Each number is 128 + 24 x the weight over the matrix's rms, rounded and kept within 0 to 255. Layers, rows and columns count from 0. Numbers have three digits each.

# gate: layer 3 MLP gate, 448x160, rms 0.0773, rows 414-439, columns 80-159
# up: layer 3 MLP up, 448x160, rms 0.0723, rows 414-438, columns 80-159
# down: layer 3 MLP down (transposed), 448x160, rms 0.0669, rows 414-438, columns 80-159
gate414:123176140126136145141172124142162136134131121130115144130120144169124150100180143135088123163112117115147140173147133125135085098120120136124080108133156155162120095162099124107126122140072092120124143136132090119128132146161149117124136130
up414:110099141130160201089180115160122121119141123119093102147093124136128104115137120161140129086145111114119130128123152100130107144189131094125140098132112108158142133141108157133167148096123157152135146126120110133103111168097105142127147082
down414:161075141136121109135138110110087142121120168083115097163125147114147145147139145117166082067116167143149133103133110131127113078124136107112113151188132115137093144128111110158128111131177145108137117176110135146146111106121146115107141102
gate415:088116100176104110125106081131145129154119126102139160120109161114154079164118121164124134115104141129141127187145079082103137120117178140149113097110149123111134128140188110107121132143130106116111141104140117141127111149155134156138111133
up415:133100102120113145139157140063127115124128153103169125108098107106168088108083139143110165163131145094171088126151115104133129141150137146154104120137139136119144150145146126107105174143157107104154159147131120098150165154136096114122154162
down415:139109152157150123111127145062165092160124117095173113117163087121158155133144134106089122157102159146155144164141117113147178152146134123144110111107092147146146123149146110113108150175126101109165176093125158118146114111168119137085135105
gate416:147120109126127181147150143111171134135113094144099126162139176128138124143170115135164136134157119116090162110173155155203171132092118102144144092135090141111138106112131123134118138114121142119143138100096086112146142083149124130131120119
up416:093084134175109206106098104116150120140148140119140112180148168123107132096112129089053134113124133156081135129120109122118166150136126116094126123136111180163146149124163076123095143146100178132122141119101124141105112125123135167131120130
down416:129177166113156187134176121128148154139110111104095134140144099077141123093109139143132131131155137156143097164126128115155140138142141112113145075132094150124152148105135134123169115116131118096107146116089169116121102118139115105144117165
gate417:098092148156108123128114108141149047117135105111094118108096125079132090129094120181134121163128147104121145132161120115170118119123173108143111147142103123137179142128134133162099136083133152131118143171069149146157117118105152129145129128
up417:170166083122155119113120179132127132156134118118088150102128102144119143118191082085155163133136131121105140141154110169069152122163090131117125132111142158185087119121130123159103113192141097106104164136126127112138122126099118134080118135
down417:157155190106074169128155115099155138121132120147084164085113121153117127164102130123083119108171104142143113112111117093149090115124173173147152077121084117126133153075120161086168106079109134105098126119110151122125170122125119096140173140
gate418:100110125125125144088111126086116112116098120182121175108134127114166125141131125123171136150133173139127123149115118082118152100153151146102110157095129146111132163120128142101120118128132108156119134116140117116133119133108140113092123113
up418:133101149118118162116144137123140107113124106138162137133140141137147156147165146121135145119120127140116123119115153144126133115128127156091147197108142141128150155130146112088118122132170138162114095132134108127170128110144159170128117158
down418:126120121118142140127122138127168132074139120141141103097107141174156130159129137134133123135158117122139132147146142193120129151126121117125152103111139109138144141152141133103163139114137127135118137134120143154186127087177129114122121109
gate419:112119121111154114147137146103148139118161150110149155110137135122131145133130154151104102180073138163175140098130109120167123161129078170115142152114100113111090135187116112135157172138120106161127146115149120093166124124114155124100106106
up419:136096154153101156101129134132084101179101144134153152147115147154075112079137064126120139124125136122093142125123142135142163155126128106164124131081118106142144153158133093102131104124115144137135145161160127147138129122157150114167154143
down419:108095089156128138121100116098125126137131130117145093142140110134082141131108111130132137202127098097159150136097108168119145089146112148152121098152117143130147087114093134164062157152156095138130125097125102144123167105143125172122139110
gate420:132125177152118132114142143079083136163129167155115098125117119131083133106112140140126155137088085160161087119120105076155154124151116138127127151064159120117128181110143132119145168103143087132107099155136096111136137102139121152117147143
up420:095110111152088131110112153085094116121151116125142087129156162148113086129163145130103151113120130181090106093143117111166127117135138132145201131134125155129170108102112116147115115089099124135114143103128140136179136090118126188131142120
down420:139151151128098114138146131140085132155164153120092095129063123120132119140142110139158125121065139157107141129115166104127120129142095131151117089103113168143114177151145112132113110096138105088176138105123147073161126101161100096149097179
gate421:086124133099136098094178167113131124130143094169166114124124127131138092162175138141098120160105107140128145148115170087145148112124155094119099121086142180160104155135129116102168087117132126142106121114115112097135155094126135127174088146
up421:121131156122113139130142169086142171153140114128166109121130139120101138141132168165156068113127164153135122096142167106148122143105160185136137133146132095090119126101116091136141096113106161136155135181075115141150126141158097118074126141
down421:147102146143142145131144138090132093158162112132131130162123157138113131129114181105114090097142120133131127123118112143115136120148085139080100153127090139168145125120117142155136108138129132141145142146107105177164116152158164089099117117
gate422:133129115104142127116124124137133116176148175154116141102115120101154111136116177133101127152098129111101105140151155097097109141130152106143128141126160101142172112121187127137138130070135118135146133123123127120098138164096098123110124123
up422:104112119154109109122145092133119152118136061152129173099158111180120126108101118119109121165136125155120136070107109168134157116148131111134128142109099113139096170118119156121141139151119159174106089157120132122110100120143191131116175089
down422:117144162142129124125095142125121157141139155159140160122123130125139162112139132114132134164064147129123126144116119110135087149136101138138138188138157119148173151150160136121152163111111132157132139083143110147067065152049112100118142141
gate423:146116136106153135105129123137084105099136122155138082110096155088151140079158160115120130148141136134155120142142103149128107159134151130091146157117146143128115155141118127125134157094177147079133099119130136108146094081131102117163120062
up423:151134147125140135116141151126124103096196120114108127145116134157132152171171104111125107113138109133127142103154108136157135125126105180131137137140116098107120130147103135105094100129082084094110107133157126091099175125135161128129114120
down423:107122063145139126165121090150074138100113139152146117141157087115125161134119127138131114146142125129124136141101135106112160111119168107112136131121165153092126108149154099130138108113076128129134147130121141111109107096185127157112170135
gate424:125141128122100139143113125142151142156099109148118108116130123138127118113113090133125133110151125090144124132120130162167136091155136126100113113134127142161111191139149133135039111073105130146151153117087115144134110087132079147155136165
up424:135154137128132139176159106142123074158103118105123143117118173156136118108151129100164051123131124141140129130162116126155160121090133075156124126087124117114105128136153109155162153160134128126120093142131142135131130170108139137122128152
down424:094121168143108167128118102114174117147111120127134135121112136148155151159154157105154080169171109152093125172143117130182128135161142139116130115109125145134156116113142098131104158153139102143071102124122104122142103117058132129139125145
gate425:139089135154164111088159093129105090113154105137161197121115091146159111140120110143132127110117136143138093121095129113136150122156114149116171157153151114117122151104138145100121106152105114150156127095110116142118127136096118103120134096
up425:122117113087166139120116141140135148151157103138124155109155098104127146143160104127108086127133081083150116142101098160134156126122118128159120134124105092126124139128109080124114144112121131122142142156151134151119141116153109124091134187
down425:170102145136125155152146120123095153116147122172148116115129143104115144140100142138104121093135105107133125146147118152149110124118171107150100119197116126138111084092149120115108114146117090084107102101153097157109144125139094133119144105
gate426:071085163137090142100150134155111098161116112127137128105132128123173154107159137119133135115104099151127149144068084132116118153074142165134164109105086091157156155116128132163115118124137122136153126125122089125147128100105135116133131128
up426:110177150140102166110115144137127102124121163145115117161148144136093146118130163126138078082162085138119144117112102126116142072136122133106134106093124133120123130135182142187147127088122156094103103149126119098102193094153096112141134142
down426:143121167143128147121163145119129125157163111103132195181079127167127139116138113105123117097073122135086131145109174138164118108124141097119137127096120116155164153103172129095083158099106090120118115116137175164133110154157159141142100133
gate427:118121110131135103129074088085112102126100139129083090121145111141107140138136131156123105138136109095148178128106139106130162132167112122173122079139130184116108199167144146146088114125105134138131147177106119127104113102108089116148131151
up427:118120107138113134099122146080143140148108142118147159147148098133141156129142148123156167111135167132114144127138096134099141097160151147093162122130144108151142150103130123100123159136157161141070145107145148142140119125133105114114086105
down427:129153109101141108114147106117107157112111125116164103142126093112163092157138132149133127125117127109142141157148124134148146139132148167101185076117165159151121165115161101098132148140152148149102113114168126140149133136142072144088110110
gate428:109094091130156117095130148150120142156087112133136134125109114087132093117147139152140125147118127159152138123115124139160123122118151132158123120161128120098123125146177162091178146101151099120116101149104162098121092152181154114156132135
up428:105127129098108146139145116113103146108140109145144145110107128106134151114123148126109143144145115140140132089115131142133170149125115147163101165121113115147125139131147139124117144128168135125130126100121119126141104080111166120150186168
down428:127120133132114125171153121152142087135103106116161126135094099122119137087134126122129119160120153072149124126075189108169117101146126156133185109146156125122128079161148118129116135108148108142118143124172109122121088096137114128103086126
gate429:120149159153093124116143157095129125156094141121118128133071088116140148114118123146158175129157127081093108120127142170137135110128093137135144115152119139129128151104123146161126103108129138138134178142154162152116106129152124122149125116
up429:133123188149111110065121106105152166122134126149154110107090122157136147137147091101091107106116101175103134140129150134091151130132115096117178182126119120129075134111147087122073137109167146108126121084141116131144087123110152098141125122
down429:143147146116101124113127129139122090142154162151170127097100124135093150113139115091157127116146103120109082135100100112124084102144123141122146148136157149144121153128145132158146104142087117138116151108172095142151116133148084139113082118
gate430:132148150160124095137150161131128107110152150121074108132110149138103086115139107149164101130127130096153102094122141141120142120137155099110106125103119132114112159189116138135134143154114150137145089151079074141109103124167098078141149095
up430:133126143147171125092106114088138095123113199138137155142093096142155122120149074105142159146169103142080153133105159125150121148143109106138124131129143075179117135096132116136093104122093081102143133109147104118117159125111157106118154108
down430:147156146153127134110124141144125148123148122144118159127158133116118130097108154131121105118125112130131113096181099120091123118135135138095119121125117157088163199142147168134140145139169173176096108136130124071145174116100098150146116120
gate431:133081154119100109126133138127117131101111142169150126173102120142125127148143143115122137117164111125122093136140129122102187122136174104165106085106142153133104156159132128151096130133118145130119143096168113115138123076135119156151116101
up431:145139122103126116129142112119166165137178097118142122150135112102087137109135113122137141090150081122172087119138110094094117145082075101165103114148130118147130116145086112141111119144155132100097106178150127145126107149112151136142142097
down431:143113160178111157131107091124156130122141126149129152147094070127123176142157110110109138096140108153103142108121137108122127120149116127128111131101115110093117170120135106147120097139095138132127150136144132145092105098109102135155095106
gate432:102119128103163138159135098124151099111124124165111095081130129133145112134148068162158104111161164127147107120073128130098128086099146122188151137128115106138144140139133162159123086130131138117120146111124093077095108155102100087104153100
up432:075097141120160151181089121124141127093147148157142129093149182129137105097152096186141125111139150102163137136103147172171116141130160182136139144120116102135142113144112128140141117140150145129152150117129120092095078154098076113141090127
down432:099139087164117131099152156111108168098123145100143166126137129119113106125139114104101177151174080138138131127116093137129138170131127151086109176118077173114123145095105103143138138129125126143098151144104147149099169081144126135123129136
gate433:123146177164128134131120111135118067117136131132125159149142151107062134103144127122152105135149108086150161150101115148136092118157171148129139122130135138114131130119133083152109132096110126131167094104119125137130122084087143124127114148
up433:116094110125143091139133152101112126111127114146117119150127097127097126131164103122150142154128165117084130156133150113192112126140097107126130109154122092123144117090165094114110074111140134117096132112142069145156143153156142145139174129
down433:096150148113112150127146077120158104106157141086106159108127169135128135115107115109123123107131130113150116106101126127129102189125144176137146147079129108104114188161126129133116147127123076135118127136126213150113137110130124120113117158
gate434:054134129151164178176081124106106140160138120112121115111124161074114124123150091138132127161121154146086152110129103177130119193070166150147171126111120134126100154089185114160128081121099117124097112095136169112123157137129132156126123062
up434:189108083129136080094081133126168137122115140153082170150132157122157135145110140154098134139104114153123188133165147142144137133125115110119096125059145093141116128172141139137114152148138171142093110183137135138102111122156094105111162112
down434:128098121152133134155137111114121156139142105118106111119105141149098135158098099129180128141206121135103150109111116101094119108099143130149085112112144145138165135125113127120150119100140131093111126132183118120165149146131160124121121096
gate435:151139197168129169189160110123104124153147170161133152121100146067115131115124141125129145112119119135125134149128127127128139106154144142129115142090117129144113194114130141136102115131100128134124147134062109132116147055112076130126107161
up435:113140101106165121155110154142126151123138098116152145142131091123145178145137137128082123131140118114138114147131170134144147127148112168122114119079166127146144121122121166079111132109088136138162144201126074155127159097144152096149152143
down435:122142119074136119135130143146119109172126116140118139143139130157139104116088153133155146121162102146123140075147113136125113124138095131133124118155082144142127125106134118153136117117160135112160104105171168097120149103088115154139177115
gate436:099146129138148117123091131140113153150127103124058102123151170107102096157133124117136108175109128087138121112125140102149086158116109117153170168097141144168116119110113124154140126127062160107092085113110116103121158100077157143139107106
up436:124158112133082138136135112110122109146122097172141175119160139137046147119098145141131113112126134127133109155185168121130145128154108153143132052084122081144144146111138073130136114170148150152097123179130143135112113144148134148100087125
down436:104084125103138083143082120154143119093151146115122072084087118115170144106126154142165114115123134153155137121117096151106148121135143188128111131124148132137124143180129145162165153121122101112105129103134132158130106183094158096102132135
gate437:154145117149094159166115136164113118158114120097131137064169131112103091122144128118143102137135113097125160080065160102173120116100161113109150088115125084102138160147138059145125128121107109112117092122160144095111136120140123160117146145
up437:105119121111110101131142126115105101138129118154140106122096163114124154090118145106130144083141104139121119118149124073101138128169134135137153079157118167144153127141121161130083139133170104128116151121119091128151155119125138149142145148
down437:145143063129155177088133142134127121150136129136112105145149105133126112071128138129140116134130128097119159147115104118141126092107139110106149114155106156088155144165159106077175107135089073114105090153119170099132119118158126164110117115
gate438:091153146128074123119108108096104158122145107176133108131144100119120128159155126142134151095117086150120118158124128160177151140133147103128122140126114132130120139126140112115125108148128070105105127114148105136118082150132102143132194117
up438:125093089120135129137127104113192158111143102116150174075121151140151121113117147133130178140097109092153141134137072127127146143083161187158099165130135108140201133097108118128119159149119113136161077110135115138109159110122146109123115141
down438:154075099092118135126147116153112107116134063148136151136140100173143121152142166095145137136115093137083094138115117119128087130139145114160089123117127143156167069118130110097148106121112090142115123151166128145108140148147123126103117125
gate439:106108167144135097129101138106110107192149152124157133155108115150073133114145101102102144131125153130154138129123141125126120142133080109110119120123112128130124145158152133112129094136097132090145150095183148147139125096140132117137141162